Weights of a small transformer language model: rotary positions, a variant of Adam for these matrices.
Each number is 128 + 32 x the weight over its row's rms, rounded and kept within 0 to 255. Layers, rows and columns count from 0. The size above them is the row's rms in percent of the matrix's.

# layer 8 attention query, 160x160, rms 0.1, rows 0-27,32-58,64-90,96-122,128-154, columns 0-39
size [ 74  87  78  91  84  76  81  78  85  70  93  81  88 103  95  94  90 102 101 119  95 110 116 112  93 105  99 102  71  69  69  74  73  67  73  69  72  77  71  77  75  88  91  96 114  83 112  99 113 107 107 129  91 126 143  91 103 107  90  91 102  94  94  94 110 107  99 140  91 120  82  99 109 106 125 105 102  95 106 113 120 107  79  99 101  82 102 107 114 100  86  96 105 105 109  90 123 121 100 130 105 111 127 105 110 128 114 106  81 110  83  85  91  92  76  83  95  97 103 103 102  87  90 102  76 106  95  92  94  99 103  89 111 108  98 107]
[[105  92 129 126 106  92 102 147 158 159 128 149  79 152  84 157 185 150 115 144 170 129 127 137 129 111  92 165 118  89 148 110 132 237 102  85 121 101 134 168]
 [132 130 137 126 153 137 167  84  86 110 113  95  96 221 191 164  62 115 168 117  57 146 151 122 129 101 147 105 135 141 125 113 105  86 101 117 131  88  57 119]
 [ 99  98 188 131  97 101 182  73 128 139 188 131 154 122 143 170  65 128  85 159 146 145 130 107 124 148 108 124  94 163 123 115 114  69 146 179  69 116  72 163]
 [158 148  87 151 113 102  92 109 185 185 156 101 150 100  68  99 153 106  92  76 167 112 131 134 177 130 107 193 138  83 162 118 117 169  79  97  96 104 182 124]
 [138 116  93 137  76 153 108 122 195 134 101 137 130 116  73 101 193 106 150  78 107  99 125 123 123 118 132 115 147 131 101 139 130 161 133  90 113 105 169 113]
 [ 64  93 107 178 141  85 130 132 141 173 123 134 111 118 104 160 127 143 141 160 102 110 169 148 171 112 105 190 151  96  98 103 114 174 101 125 161  94 131 165]
 [ 91 103  73 166 158  86 158 157 147 158  96 136 139 117 110 106 122 167  71 157 126  68 154 194 162 150 118 149 125  96 118 142 119 159  82 133 139  91 144 148]
 [ 96 145 169 104 213  79  98 161 101 129 106 114 166 183 176 137 109 180 116 136 159 115  99  88 195 161 123 178 108  71 142  95 161  75 123 109 169 103 121 129]
 [175 163 168 144 108 120 109 119 104 122 165 128 145 109 177  74 170 123 145 126 108 134 129  46 109 127 126 113  79 136 143 156 138 110 176 121  80  95 117 156]
 [164 154 114 136  97  99 156 120 123  84 134 107  61 115 132 108 159  80 138  87 189 163 133 152 133  55 183  80  75 171 126  81 140  85 170 142  74 120  87  74]
 [171 118 155 131 158 107  87 101 103 117 133 106 166 115 106 130 142 192 147 138  75 107 110  85 119 183  57 114 105 114 104 146 172 169 139 135 140 152  84 157]
 [175 172 146 131 178 138 123 135  99 100  64 148 120 140 164  78 143 149 131  71 132 101  92  71  86  86 123  89  66 152 163 154 158  72 175 151  85 101 102 140]
 [129 126 117 152 115 112  87 105 118  98 102 143 131 142 115 111 109 161 157 135  36 109 153 102 164 129 145 194 149 173 146 190 163 165 149  95  98  91 127 196]
 [138 159 137 108 142 115 143 124  97 129 177 112 169 135 175 108 135 156 126 137 130 157 162 103 118 121 136 117 139 134 169 180 125 101 175 160  79  74  97 161]
 [ 99 138 134  78 106 145 131 122 133  96 113 161  93 120 169 187  97  73 170  89 147 142 131  93 121 107 180 154  89  55  92 152 121 127 172 146 125 189 145  98]
 [ 90 178  78 162 136 140 156 177 118 145 103  86  81 143 185 140 100  83 143 138 100 108 103 124 157 121 185 165 176  95 123 113 129 153  83 176 167 175 124 144]
 [134  70 196 166 107 109 104  94  94 173 170 133 138 154 102 126 140 134 127 126  85  96 196  83 158 133 146 156 110 169  93 149 159 179 112 116 133 112 118 108]
 [142 136 166 114 194  84  48 102 116  97 111  72 172 108 136  48 152 145  90 149 133  94  87 118 124 101  62 107  87 153 119 178 177 121 109 156  87 138 136 157]
 [180 142 119 173  68 158 189 123  84 102 125 195  63  57 139 100 104  97 166  84 149 171 117 115 108  60 127 144  93  83 143  75  96 102 151  94  89 134 132 156]
 [ 52 113 138 118  94 114 141 141 179 159 143 125 120 184 102 208 154  65 153 167 152 109 147 163 182 127 160 147 180  67 141 104  70 183  97 115 164 154 159  94]
 [196 195 131 136 102  90 154 121 105 109 121 108 160 136 186 188 117 162  97 173 100 118 130  75 150 110 129 120 125 145 152 141 148 144  92  58  99 139 118 136]
 [112  95 129 124  96 144 141 145 140 112 182 155  85 106 182  60 115 105 147 137 144 206 120 108 131 118 128 128 181 164 142 110 139 129 132 130 137 109 129 104]
 [148 151 117 155  80 151 191 131 133  76 139 143  94 128 202 121 103 145 121  84 116 150  97 117 131 106 152 126 107  99 109  70 132 117 124 149 142 107 118 176]
 [109  80 114  85 142 126 180 109 112 199  95  97 156 192 128  95 105 103 129 171 107 215 147 178 124  87  82  99 179 126 128 205  97 147 118 165 115 138 138 117]
 [131 161 132 135 135 169 100 150  73  98 143 102 104 152 174 136 103 116 150  90 134 175 107  98 116  85 190 130 124 163 103  99 165 127 132 130 176  70 141 157]
 [147 169 151 144 112  97  96 178  86 199 121  78 165 111 124 122 162 106  71 143 127 136 139 128 164 130 103  79 103 127 150 177 163  91 126 142 110 128 107 113]
 [138 114 131 104 122 173 121 125 129  79 207 161 112 115 136 114  77 141 136  99  46  50 123  91 173 149 151 222 113 139 116 116 164 150 150  83 164  92 112 142]
 [ 52  81 113 107 126 140 103 109 126  93  86 125 138 158  81 135 111 150 127 128  96  80 138 146 139 211 135 152 164 112 158 163 136 141 137 135 134 126 129 112]
 [169 122 163 124 135 101 180 146 138 154 177 149 124  96 162 125  55 140 115 151  82 129 132 165 131 111 134  95 127 116 105 101 163 163 126 138 104 127 104  67]
 [123  83  78 133  81 134 101  96 141 142 167  92 120 156 158  95 150 152 152 172 187 222 125 106  75  90 127 151 152 135 118 132 134 165 163  83  91 117  73 123]
 [ 72 157 125 127 147 115 147 103 103  88 146  81 170 193 117 187  98 152 122 117  91  74 152 156 137 119 146  76 121 161 155 120 108 125 130 104 167 154 142 174]
 [ 57 158 102 181 119  89 111  87 105 121 136 146 172 149 114  95 185 131 151 143 117 120 125 132 127 139 162 141 152 130  74 125  96 140 172 149 115  88  79 161]
 [188 113 144  70  98 151 121 133 121 134  76 106 136  44 150 144 117  69 133 132 168 124 125 106 123 131  48 124 103 125 136  76 148  95 115  96  88  64 132 139]
 [163 125 128 120 109 117 120 130 209 127  96 125 159  82 165 137 103 120  95  83 118 149 122  98 161 101 164  92 143 100 134  48 114 140 109 135  76  97 131  84]
 [ 64 157 117 130 156 116 157  93 114 136  92  86 107 223  79 118 155  99 126  78 135  51 136 113 137 126 161  78 150 136 117 103 101 170 101 176 137 198 133 136]
 [150 206  99 145 115 106 139 141 137 114 123 111 143 152 146 100 111 147 123 123  90 193 113 134 124 157 178 142 120 165 122  75 163 189 142 146 143 184 142 138]
 [158 118 101 116 177 134  96 143 131 124 198 154  95 140 132  93  99 127 116 117  96 156  95 115 174 173 138 192 116 125 128  81 123 145 122 106 211 113 146 130]
 [167 131 129 119 145 122 106 166 123 145 107  97 143  92 144 119 100 152 138 163 126 148 101 157 118  98  47 118 109  81 112 204 166  86 115 147 121  72 164 126]
 [ 94  92  74 167  89 142 145 133 135 119 124 123  90 181  99 101 163 107  98 133 169 112  65 137 106  91 150  73 160 197 122  78  91 130 105 113 122 193 114 110]
 [130  69  95 129 165 182 147 116 167 135  72 154 108  99  98 127 120  77 153  87 112 179 123 186  83 172  55 154 121 116 117 136  91 145  93  74 173 111 120 115]
 [153  86 105 126  60 110 150  87 164 122 138 122 132 157 162  82 116 112  94 175 108 124 141 139 134 112 177 130 135 166 166  96  94 144 140 124  79 133 142 110]
 [ 77 116  74 176  97 165 152 117 168 133 101 144  86 104  97 102 158  74 127 118 114 108 125 160  73 150 137 189 152 111 152 123 114 148 117 108 131 146  92 137]
 [203 114 108 135 105 139 167 165 126 122 137 150 103 144 128 144 101 122 157  59 155 139 166 185 134 121  82 158  93  57 106 105 125 123 104 148 145  93 131 154]
 [126 201 157 110  81 139 126 151 113 178 137  82 170 143 145 137 135 146 117 190 138 178 128 146 175 122 125 122 167 103 150 157 192 152 137 133 104 160 111 209]
 [139 105 166  82 150  80 135 140  96 101 107 143 185 135 136 132 114 172 102 179  86 176 138 127 139  71 137 128 129 207 163 159 155 130 157 130 117 111  91 139]
 [162 158 107 141 130 145  98 134 100 102 102 135 149  89 128  98 140 151 165 135 136 133 127 161  72 140 119  81  86 122 135  97 142  49 133 115 126 180 142 152]
 [164 116  97 193 103 166 111 107  95 159 113 147  72 135 128 120 103  94 162  76 112 105 148 143 147 107  48 140  86  53  64  94 110 134 130 117 114 140 154 150]
 [ 76 102  75 140 143 107 149 119 145 155 126 128 124 178 150 168 100 134 140 135 111  75 147 161 158 156 139 183 158  56 135 132  83 156  83 148 160 104 164  99]
 [111 174 163 139 192 117 101 160 168 119 128 134 124 165 176 128 123 142 148 187 158 179 106 137 153 144 118  52 173 120 142 132 160 138 136 150 150 187 129 173]
 [112 106 103 120 153 148 147  85 127 112 175  71  93 166 143 130  64 134 143  93 166 120 133 104 125 202 159  74 142 112  86 106 148 136 104 125 127  94 112 170]
 [168 145 123 191  71 162 178 161 124 131 131 121 122 107 162 122 113  60 139 101 181 151 143 119 157 122 117 141 103  51  65  76 102 102 108 154 139 114 132 169]
 [101 137 118 146 145 136 125 125 172 109  80  91 150 134 166  47 190 114 123 211 159 206 128 134 110 114 113 117 149 127 144 151  91 202 142 146 112 154 150 147]
 [ 90 120 150 187 165 130 125 175 138 108 147 140  84 166 135 155 117 103 111 108 152 176  83 131 144 140 125 105 163 104 201 148 150 157 106 102 181 118 145 137]
 [113 197 191 126 100  95  99 152 119 123 177 101 129 136 131 117 167 167 115 125 119 119 136 151 142 112 137 109 139 106 149 191 152 107 137 141  49 162 134 158]
 [146  89  94 135 161 138 155 105 179 120 130 179 131 139 121 159  72 103 133 100 174 134 151 144 172 102 130 136 132 124 137 127  91 147 140 126 160 116 143  81]
 [144 141 106 113 117 102 108 175 185  89  54  99 173 154 151 144 109  72 140 158 174 146 203 118 144 144 153 140  75 126 124 150 108 104 101 161  78 147  90 150]
 [119 124 158  94 154 102 108 133 145 124 137 149 107 103 110 136 177 120 133 107 119 126  74 148 167  82  97 125 124 138 116  73 150 118 133 117 118  86 127  64]
 [164 165  68 146 182 122 129 104 149 162 167 116 141 149 124 137 138 116 141 127  88 145 170 143 105 157 172  93 167 137 190 137 120 118 138 202 140 139 131 142]
 [146 166 127 141 127 163 127 162 180 116  94 113 148 121 129 171 129 143 123  70 150 106 103  95 121  85 193 153 128 121 164 115 158 107 160 170 115 164 134 143]
 [113 109 164  84  89  99 106  98  81 112  80 170 192 137 160 122 198 146 135 118 166 126 143 122 104  80 164  98 105 111 109 107 113 140  89  95 169  77 120 107]
 [128  96  69 109 184 146 148 125 160 175 129 118 127 125  90 102  94 113 151 204 135 106 178 187 188 150 125 134 190 142 132 105  70 137 162 115 162 128  91 123]
 [112 107  68 129 144 121 146  70 184 177 139 105 123 121  78  81 116  98 153 126 123 105 143 188 164 152 147 135 190 140 121 109 108 149 196 130 125 103  96 133]
 [138 172 119 157 169 162  90 121 155 127 151  96 136 160 158 139  84 108 133 103 143 165  98 168  88 136  99 145 118 140 127 137 127 147 170 144  50 206 144 108]
 [174 161 157 130 101 154 101 159 113 132  82 153 155  64 154 136 166  95 129  64 169 147  85  76  92  88 112 114  70 148 149 135 151 149  82 118 126 165 128 142]
 [115  87 104 113 105 140 159 141 119  98 103 166 134 124 117 133 113 145  78 116  99 129 150 121 131 119 119  70 138 143 105 125 147 114  78 129  97  90 134 118]
 [148 139 147 131 132 113 148 160 128 145 146 104 153  67 149 100  79  69 138 123 122 125 125  90  84 120 106 157 142 106 123 139 122 109 153 131 174 237 111 130]
 [157 139 149 114 105 141  86 136  85  89  86 132 193 124 179 165 150 112 140  84 166 164 136  91  60 107 131 122  59 122 154 137 118 145  42 138  96 170  92 122]
 [116 175 119  99 152  99  94 165 132 130 186 179 129 162 131 151 143 117 175 168 125 125 149  80 152 106 215 172 104 163 128 144 114 108 154 143 177 198 148 144]
 [128 103 165  83 113 117 113 151 121  63  88 128 175 166 156 118 101 150 118 173 165 169 158  79 131 118  76 119 129  87  90 199 112  96 132 158 134 157 121 134]
 [130  99 115 131 116 185 120  90 158 116 109 173  79 154  66 150 140 119 119 113  98 153 116 136 109  95  78  89 175  99 100 125 120 164  74 138 106  58 129  95]
 [115 143 120 125 105 141 118 100 142 139 121 132 100 193  75 135 138 114 188  90  68 120 131 190 158 124 165 105 133 124 124 124 102 153 126 114 120 152 152 126]
 [101 186 145 177 136 131  98 127 147 175 147 135 136 165 110 194 169  85 154 162  94 104 167  80  89 113 180 103 152 139 103 100 133 122 141 141 197 131 125 136]
 [133 122 169 133 108  71 114 172 137 116 120 112 148  22 186 120 144 127  92 171 140 135 127 121 107 112 112 138  73 144 144 138 143  79 115 155 128 156 109 163]
 [140 119 134 127 141 136 167  70 129 161 127 142  92 127 120 135 145 148  94 112  97 108  91 131  53  82  53  84 142  81 122 167 141 163  86 107  60  45  92 125]
 [122 128 106 124 149 160  97 100 125 118 130 152 104 187  55 145 164  97 186 110 113 141 145 172 133 163 160 144 193  98 136 108  88 173 127 147 134 117 107 105]
 [158  96 120 118 159  92 134 146 173 176  79  88 235  66 151 153 120 149 131 181 110 151 162 152  67 163 113  92  99 167 147 153 128  74 129 148 179 121 101 127]
 [ 83 110 158  67  99 139 120 150 142  88 124 158 118 101 145 152  96 182 151 216  97 129 141  79  75 122 194 115  91 164 106 127 176  82 133 113 105 124 107 167]
 [ 79 135 157 112  98 147 127 116  91 152 105 133 141 194 102 167  75 110 191 129 104 148  97 130  94 174 108  75  87 131 110 186 121  93  92 141 115 181 120 138]
 [110 126 142 141 159  94  92 173 170  88  94 144 165 123 168 131  85 121 141 158 127 126 122 104 192 161 147 152 102 145 139 123 129 107 164 178 167 194 100 181]
 [109 151 110 109  65 155 159 159 146  82 157 208 107 125 114 162 123 128 140 120 169 122  90 113 158 131 158 103 156  92 170 132 147 143 139 170 172 153  97 126]
 [214 154 132 108 131 126 177 135 180 153 162 124 102  63 146 120 168 157 105 144 121 117 147 192  87  91  73  94 124 147 107  80 163 107 125 125  95  61 117 135]
 [ 93  75 168 101 129 123  57  80 167  95 149 192 116 189 134 119 134 106 154 147 148 167 112 119 191  95 137 136 110 115 111 208 140 175 174  81 133 164  95  73]
 [ 47 216 172  92  61 133  38 103 136 104 101 144 146 151 145 128 157 144 153 114 110 113  75 114  39 115 165  67 153 118 113 150 148 201 120 193  90 138 171 118]
 [111  51 149 173 135 111 130 136 121 110 124 109  60 108 111 146 150  95  65 100 146 126  94 135 140 135 136  97 172  78 124  94 176 151 124  71 121 168  93 113]
 [109 177 130 106 194 114 109 139 196 146 169 123 133 162 151 124  42 178 126 166  85 144 192 152 127  92 114 116 138 130 117  95 107 157 135 174 127 117 161 101]
 [141 126  87 152 100 132 149 145  97 138 124 125 109  71 151 149 132 116 125 107 147 103 100 120 109 147 148 108  87 133 189 165 131 123 159  93 103 138 116 138]
 [147 113 112 148 185 140 147  82  66 211 140 126 126 119 122 132 131 153 156  81 127 157 118 122 165 143 167 208 103 160 142  83 149  86 104  98 170  97 182  73]
 [142 176 150 112 127 135 173 144 150 133 122 116 120 182 149 105  67 185 154 176  52 116 186 104 178 100 158 160 163 118  90  83  85  83 119 166 138 121  96 121]
 [104 178 105  99 136 147 174 152 157 152 147 110  98 132 117 119  93 198 132 146  79 120 183 132 173 103 152 160 175 159 114 105  95  76  91 136 147  68 134  47]
 [ 60  69 159 146 132 116 124 112 142  67 125 114 162 103 144 131 103 107 105 156 202 132 121 115 104 132 129 118 131 148 120 172  99 155 176 139  94 139  84 141]
 [146  64  83 183 114  82  92  81 139 102 139 151 150  71 136 193 145 106 113 118 177 139 133 122 106 135 123 128 115 153 123 158 158 187 176 136  73 144 115 177]
 [166 144  96 119 111 149 155 129  72 128 142 151  82 144  84 138 175 129 143  96  88 160 107 128 103 131 134 117 118  41  84  95 134 146  90 112  84 158 145 245]
 [ 93  97 194 135 139  76 113 136 152 127 115  97 131 111 146 119  98 172 101 194 122  98 136 100 150 173  82 150 140 157 149 184 148 152 155 166 150 126  82 115]
 [152 107 119 142 134  77 131  74  88  78 149 155 169  91 133 134 183 127 148 106 141 140  75 122  60 111  88 111  71 136 150 153 141 120 163 130  87 162  89 173]
 [141 172  99 111 147 117 144 137 167 173 118 166 108 117 152 119  94 145 144 220 138 165 172 144 197 123 168 181 184 143 160 129 116 117 118 150 204 106 122  99]
 [ 96 101 150 122 166  71 150 135 171 128 124 107 151  82 159 161 175 110 197 178 180 145 182 111 119 121 121 141 136 192 145 132 151 101 132 167 171 144  86 105]
 [158 147  96 147 131 119 129  49  90  93  95 201 119 131 145 165  88 168 152  78 129 153 128  93  98 117  86 114  61  78  88 140 106 128 129 129  86 157 142 139]
 [ 90 189  68  95  92 177 182 197 130 137 128 117 109 171 122 112 102 128 105 127 146 143 103 131 176 127 234 112 177  67 116 114 116 119  93 151 163 183 144 119]
 [ 96 169 122 156 152  97 124  81 181 121  88 131 102 115 156 169 138 198 113 173 153  93 187 118 137  97 148 146 131 208 137 157 118 141 103 108 180  69 166  92]
 [135 104 170 147 100  87  73  99  92 106 132  94 162 127 153 108 160 134 103  99 150 124 147 112  79 135  70  86 117 174 111 202 122 130 165 144  64 131  87 168]
 [177 161 140 116 126 149 133 113 140 166 147 161  67 115 114 158 134 146 159  85 133 123  88  85 114  86 109  42  91  42 120  94  91 123 107 149 100 112 135 144]
 [100 153 117 137 126 164 119 122 171 164 134 140 133 165  94 138 121 137 156 100  82 146 156 143 132 131 186 143 161 112 121 110  95 147 109  71 178 157 152  63]
 [ 82 102 165 117 138  96 114 151 120 133  85  73 171 152 132  89 126 123  94 172 122 131 125 146 157 145 133 159 156 160 159 160 141 137 189 143 136 113 119 128]
 [102 133 179 122 132 145 158 137 129  89 106 153 113 111 159 163 118 172 151 123 154 110 100 133 127 110  99  97 126 134  92 137 171 146 133 205 110 121 133 179]
 [ 91 154 169 155  80 146 141 144  97 138 137  92 119 115 144 115 126  98 158 113 146 145  98 106 142 136  99  82 125  66 141 141 162  81  85 196 150 168  94 155]
 [ 87  99 104  97 154 141 129 127 148 148  72 174 157 109 167 114 128 133 106 183 139 139 102 178 158 125 141 172 205 174 141 120  95 121 157  97 169 113 149  90]
 [167 124  97 144  89 114 140  94 133 127  92 173 105  92 131 177 146 157 119 132 181 164  97  76 110 105 151 105 114 146 130 108 134  97 114 137 128 164 124 138]
 [ 83 150 133  62 133 136 130 134 181 128 145 118 111 135  68 184 177 181  84 129 136  97  91 173 118 111 151  88 143 144 122 143 153 111  90 146 105  65 109 138]
 [124  79 106 137 181 133 116 144 132 135 118 182  55 149 159 149  84 110 168  96 125 144 174  65 163 144 110  84 105 147 118 104 171 102 125 161 193 149  94 119]
 [ 73 163 128 147 171 145 158 159  86 121 105 161  79 122 142  40  98 133 150 137  98 110  93 138 157  71 141  55 137 123  89 127 147 131 142 141 128 191 137 164]
 [ 66 123 122 143 143 160  62  95 131 127  78 124 141  93 129 133 147 121 126 181 183 167 108 164 144 158 122  90 130 115 117 111  76 153 107 143 159 225 115 132]
 [105 203 140 189 120 108 139 173 108 150 166 100 114 163  76 133 129 105 151 168 195 193 137 125 140 111 152 107 161 122 136 159 154 151  96 126 172 124 122 162]
 [123 115  94 175 150 167 160 158 100 148  95 181  94 174 137  99 103 137 191 189  98 139  98 129 145 130 143  61 130 140  94 123 118 167  88 130 145 174 154 178]
 [175  54 150 109 106 158 110  94 181 116 136 143 173 144 117 163 121 163 126  86  62 136 137 115  69 153  94 172 112 174 130  75 100  89 138 159  30  63 104 130]
 [134 137 111  99 134 149 163 116 132 102 182 138 144  93  58 212 136 117 120 115 147 170 123 130  57  99 157 143 176 150 109 145 109 147 135  96 161 153  39 124]
 [108 144 130 135 105  98 148 185 115 141 147 109 124 168  79  98 178  81 136 157 128  77 137 116 184 103  96  98 169  67 103 175 160 148 136 108 217 137 129 119]
 [ 87 154  87 144 159 111 117 140  97 147  73 112 120 164 136  98  91 146 144 140 169 176  65 100 190 141 143  98 134 122 131 168 155 170 171  70 170 199 173  68]
 [185 137 113 128  85 154 138 110 109 149 116 119 163 104 124 129 196 147 177  66 134 112 211 164 108 130  82 147  99 159 126 123  95  72  86 165 132  73 188 115]
 [218 132 158  91 154 132 126  71 194 166 197 133 137  85 121 185  56 155 114  99  51  82 144 136  79 129  95 149 154 112 151 150 111 116 143 153 128 115 135 107]
 [ 97  95  95 132  58 165 133 118  66  78  93 116 104 111 149  90 127 130 126 166 166 169 116 103 153 151 147  57  88 160  88 135 133 161 100 129  82 136  79 196]
 [198 123  98 123 100 149 123  90  86 141 141 175 185  93 147 152 141 113 178 100 141  99 194 148 104 143 116 130  96 137 120 115  59  43 104 154 107 100 158 128]
 [156 111 156 160  97 120 144 145 117 124  96 144  30 118 197 127  94  81 144 139 169 167  85  37 116 121 147 154  60 131 120  99 193 149 101  91 120 101  96 127]
 [145 125  43 110 115  92 138 119  83 112 149 129 170 120 163  90  83 113 203 147 112 139 132 129 131 168  95 164 115 133 121 119 143 106 150 142  74 125 133 132]
 [190 176 157 135 168 165 130 147 104 201 171 119 137  81 112 192 120 104 136  72  95 108 170 150 114 125 117 153  94 131  83 120  63 114 127 113 158 107 159 112]
 [ 50 127 123 118 148  91 107 122 180 139 135 152 205 120  96 186 151 141  77  89  88 121 156 149 154 103  75 132 123  98 123  79 151 153 117 113 150 126 103 127]
 [183 127 133 151 138 108 180 111 101 116  91 114 131 137 203 183 119 163 136 137 139 139 103  79 145 120 102  93  84 148 134  88 158  90 104 136 161  99  99  58]
 [101  90  80 119  59 116 153 122 131  94 123 124  87  82 108  29 164  89 100 132 174 115  90 135  70 186 112 151  65 132 153 130 115 101 121 150  82 125 180 126]
 [174 132 132 163 135 164 161 130  96 148 136 173 126 109 103 150 145 153 112  76 140 130 138 140 143  89 108  99  63  51 136 137  71  81 144  61 169 114 150 129]
 [ 74 133 141 118 187 125 139 133 177 145  87 112 160 145  55 145 158 154 105 177  76  86  94 152 110 120  90 155 158 127  93 131 126 146  58 145 144 175 152  62]
 [167 176 115 154 142 136 140 101 104 126 138 139 142 111 139 109  89  69 133 190 129 100 140 152 146 109 100 163 166 181 144  85  88  83 149 185 170 131 129 116]
 [116 147  99  72 109  98  99 103  83 114 109 141  88 117 134 211 117 109 159 120 151  63 117 113  88 122 172  67  58 121 138 157 184  39  94 179 147 149 119 143]
 [ 83  88 100 133 125 108 190 137 146  81 184 146 105 135 146 131  89 166  45 123 105 114 209 142 130 144 150  86  42 145 137  70  52 113 101 153 127  92  98 123]
 [159 114 137 135 136 107 101  86 130 123 198 124 155 142  77 114 140 103 122 192 156 110 158 190  96 120  85 106 137 152 124 168 135 149 107 158 115 183 149 160]
 [122  90 159 115 151 117 128 110 170 125 169 198  95 146 104 178 114 146  89 155 128 131 129 118 133 116 133  61 162  77 133 138 132 137 100 150 173 132  77 112]
 [119 148 126 151 126 132  86  86 170 115 134 152  89 132 120  96 186  70 161 139 148 130  92 138 165  99 122 161 195 117 113 136 127 197 184 130 169 186 127  89]
 [133 100 114 150 169  95 132 168 190 131 128 180 138 157 143 147 123 178  96 149 121  97 144 151 212 111 116 167 155 125 193 143 116 164 102 125 111 135 108 163]]
# layer 8 attention key, 32x160, rms 0.0971, rows 0-26, columns 0-39
size [ 68  67  67  73  72  74  76  72  73  91 106  75 110  87 104  92 119  87 131  88 116 113 113 130 108 107 109]
[[163 115 153 169 146 100 159 149 134  72  94 137 137 101  80 120 176 112 138 164 139 154 129 193 161 106  83 108 112 161  83  77 124  99 129 121 102 116 149 181]
 [151 158 102  94 126  78 124 105 125 115 116 115 121 121 110 108 142 143 162 142 170 137 128 215 134 126 156  86 107 175  81 205 172 132 168 170  56 135 146 116]
 [ 99 118 130 159 118 115  75 131 152 125  65 132 108 138 123  54 196  92 120 161 159 104 114 196 158 100 128 143 173 104  76 106  93 158 134 128  79 127 136 162]
 [106 154 105 115 120 119 138 142 140 108 119 157  93  51  92  74 112 170 147 156 161 220 110 162 136  88  84 103 109 123  98 134 113 138 136 143 104 166 119 118]
 [137  89 143 151 123 136 165 152 121 153 121 110 110 117 139 144 121  91 110 125 181  99 114  66 110 142 154 112 121 125 184 119 139  93 129 133 174 133 114 112]
 [153 118 133 143 178 147  85 179 150 136 149 110 178 169  93 100 141  74 109 166 135  64 130 129 148 126  99 207 169 121 141 118 175  93  98  93 142  91 124 142]
 [199 139 161 124 185 115  78 127 128 121 171 118 194 147  96  95 147 176 167 128  89 105 188 127 141  93  87 171 119  69  67 124 185  92 124 111 109  82 111 174]
 [112 133  59  78  94 109 100 129 112 118 121 136 101 106 101 114 135 170 142 102 135  94 142 143 102 137 152  73 134 152  61 119 113 142 131 141 138 142 172 144]
 [ 72 141 101  91 100 176 123 148 132 168  98 156  97  67 117 156 165 121 112 129 180 184  73 157 133  85 186 104  90 155 177 142  69 142 103 137 138 194 121 106]
 [168 112 147 140 132 143 141 101 122 177 115 145 169 135 184 134 123  66 131 160 142 131 114  84 132 164  83 154 110 129 125  93  87 154 106 124 147 132  72 141]
 [107 152  69  98  53 146 135 125 139 117 141 117 107 113 136  92 172 106 160  74 142 164 158 156 118 153 176 103 122 125 201 129 150 152 157 110  99 147 185 100]
 [ 85 127  69 137 110 106 113 145  93  95 103 127  87 107 160 116 123  99  66 122 174 176  72 124 120 173 152 115 122 152 191 116 142 141 136 104 135 129  70  90]
 [151 137 119 108 107 177 100 109 138 170 105 135 110 124 115 172  44  84 105 107  88 108 122 151 113 108 153 122 133  77 154 159 139 147 187 122  93 135 147 162]
 [101 151  82 135 121 179 137 132 178 112 125 127  96 182 142 123 144 128 129 162 170 136 104 159 141 126 169 113 173 136 170 159  49 180 159 140 150 159 164 117]
 [ 85 134 137 101 165  86 124 146 111 154 134 196 125 115 147 196  99 153 150 172 178 114 111 120 125 199  55 162  61 125  69 107 101 102  44 166 135 142 107 145]
 [132 121 177 157 122 129 165  75 112 140 169 120 145 113  66 167  88 117 131 115  90 136 195 112 113 106  97 121 104 114  58 160 102  89  97 130 135 121 120 118]
 [107 197 126  94 147  79  87 139 156 125  86 169 158 107 146 137 104 126 104 139 108 131 141 129  93 107 168 161  98 151 142 127 142 131 155 139  97 175 106 174]
 [102 194  76 123 116  82 129 156 136  79 139  76 130 125 161  99 133 124 100 116 140  77  99 138 114 156 169 194 106 173 129 124 186 166 232 130  87 132 174 141]
 [165  99 172 120 127 127 133 102 173 105 146 130 211 132  79 160 158  96 152 156 125 129 146 194  83  54  83 103 118 131 115  78 125 122  52 104 149 121 166 100]
 [116 105 177 143 148 136 125 127  89 169 122 169 152 104 153 152  77 145 104 132 132 152 132  69  93 193  43 122  97 133 125 151  97  76  48 106 156 141  95 105]
 [118 134 138  86 114  93 113 126 145 141 173 116 153 184  53  93 101 111 135 125 182 146  99 154 143 187  95 125 182 113 139 169  98 159 163 112 129 120 156 101]
 [171 170 118 103 121 132 174 142 170 119 132 169 109  93 135  58 133 170 125  88  74 140  82 136 160 106 154 118 145 129 118 133  87 105 138 176 176 145 152 124]
 [150 123 150 192 111 183 142  45 121 125 143 142 171  97  60 105 106  93 125 133 102 172 150 128  84 124 143 115 127 151  90 165 120 134  80 127 126 140  97 145]
 [180 176  79 137 156  91 117 184 178 136 163  92 101 163  98  98 137 184 143 189  89 103 169 123 171 128  88 153 152 108 186 117 110 151 124 170 108 155 126 142]
 [165 125 133 157 166 114 200  69 147  87 146 172 119 108 129 117  86 102 128 103  99 130 143  94 174  77 146 137 127  95 120 172 165 177 140 152 201 153  78 132]
 [138 149 159 103 166  93 147 127 156  78 103 123 122 129 126 101 197 160 101 108 144 102 101 112 184 106 156 186 107 125 110 135 104 160 184 127  93  65 154 155]
 [128 112 112 157 179 148 173  88 134 162 110 176 137 133  91 153  90  89  96 100 153 151 118 159 102  93 122 133 157 128 127 186 104 199 135 135 133 145 144 127]]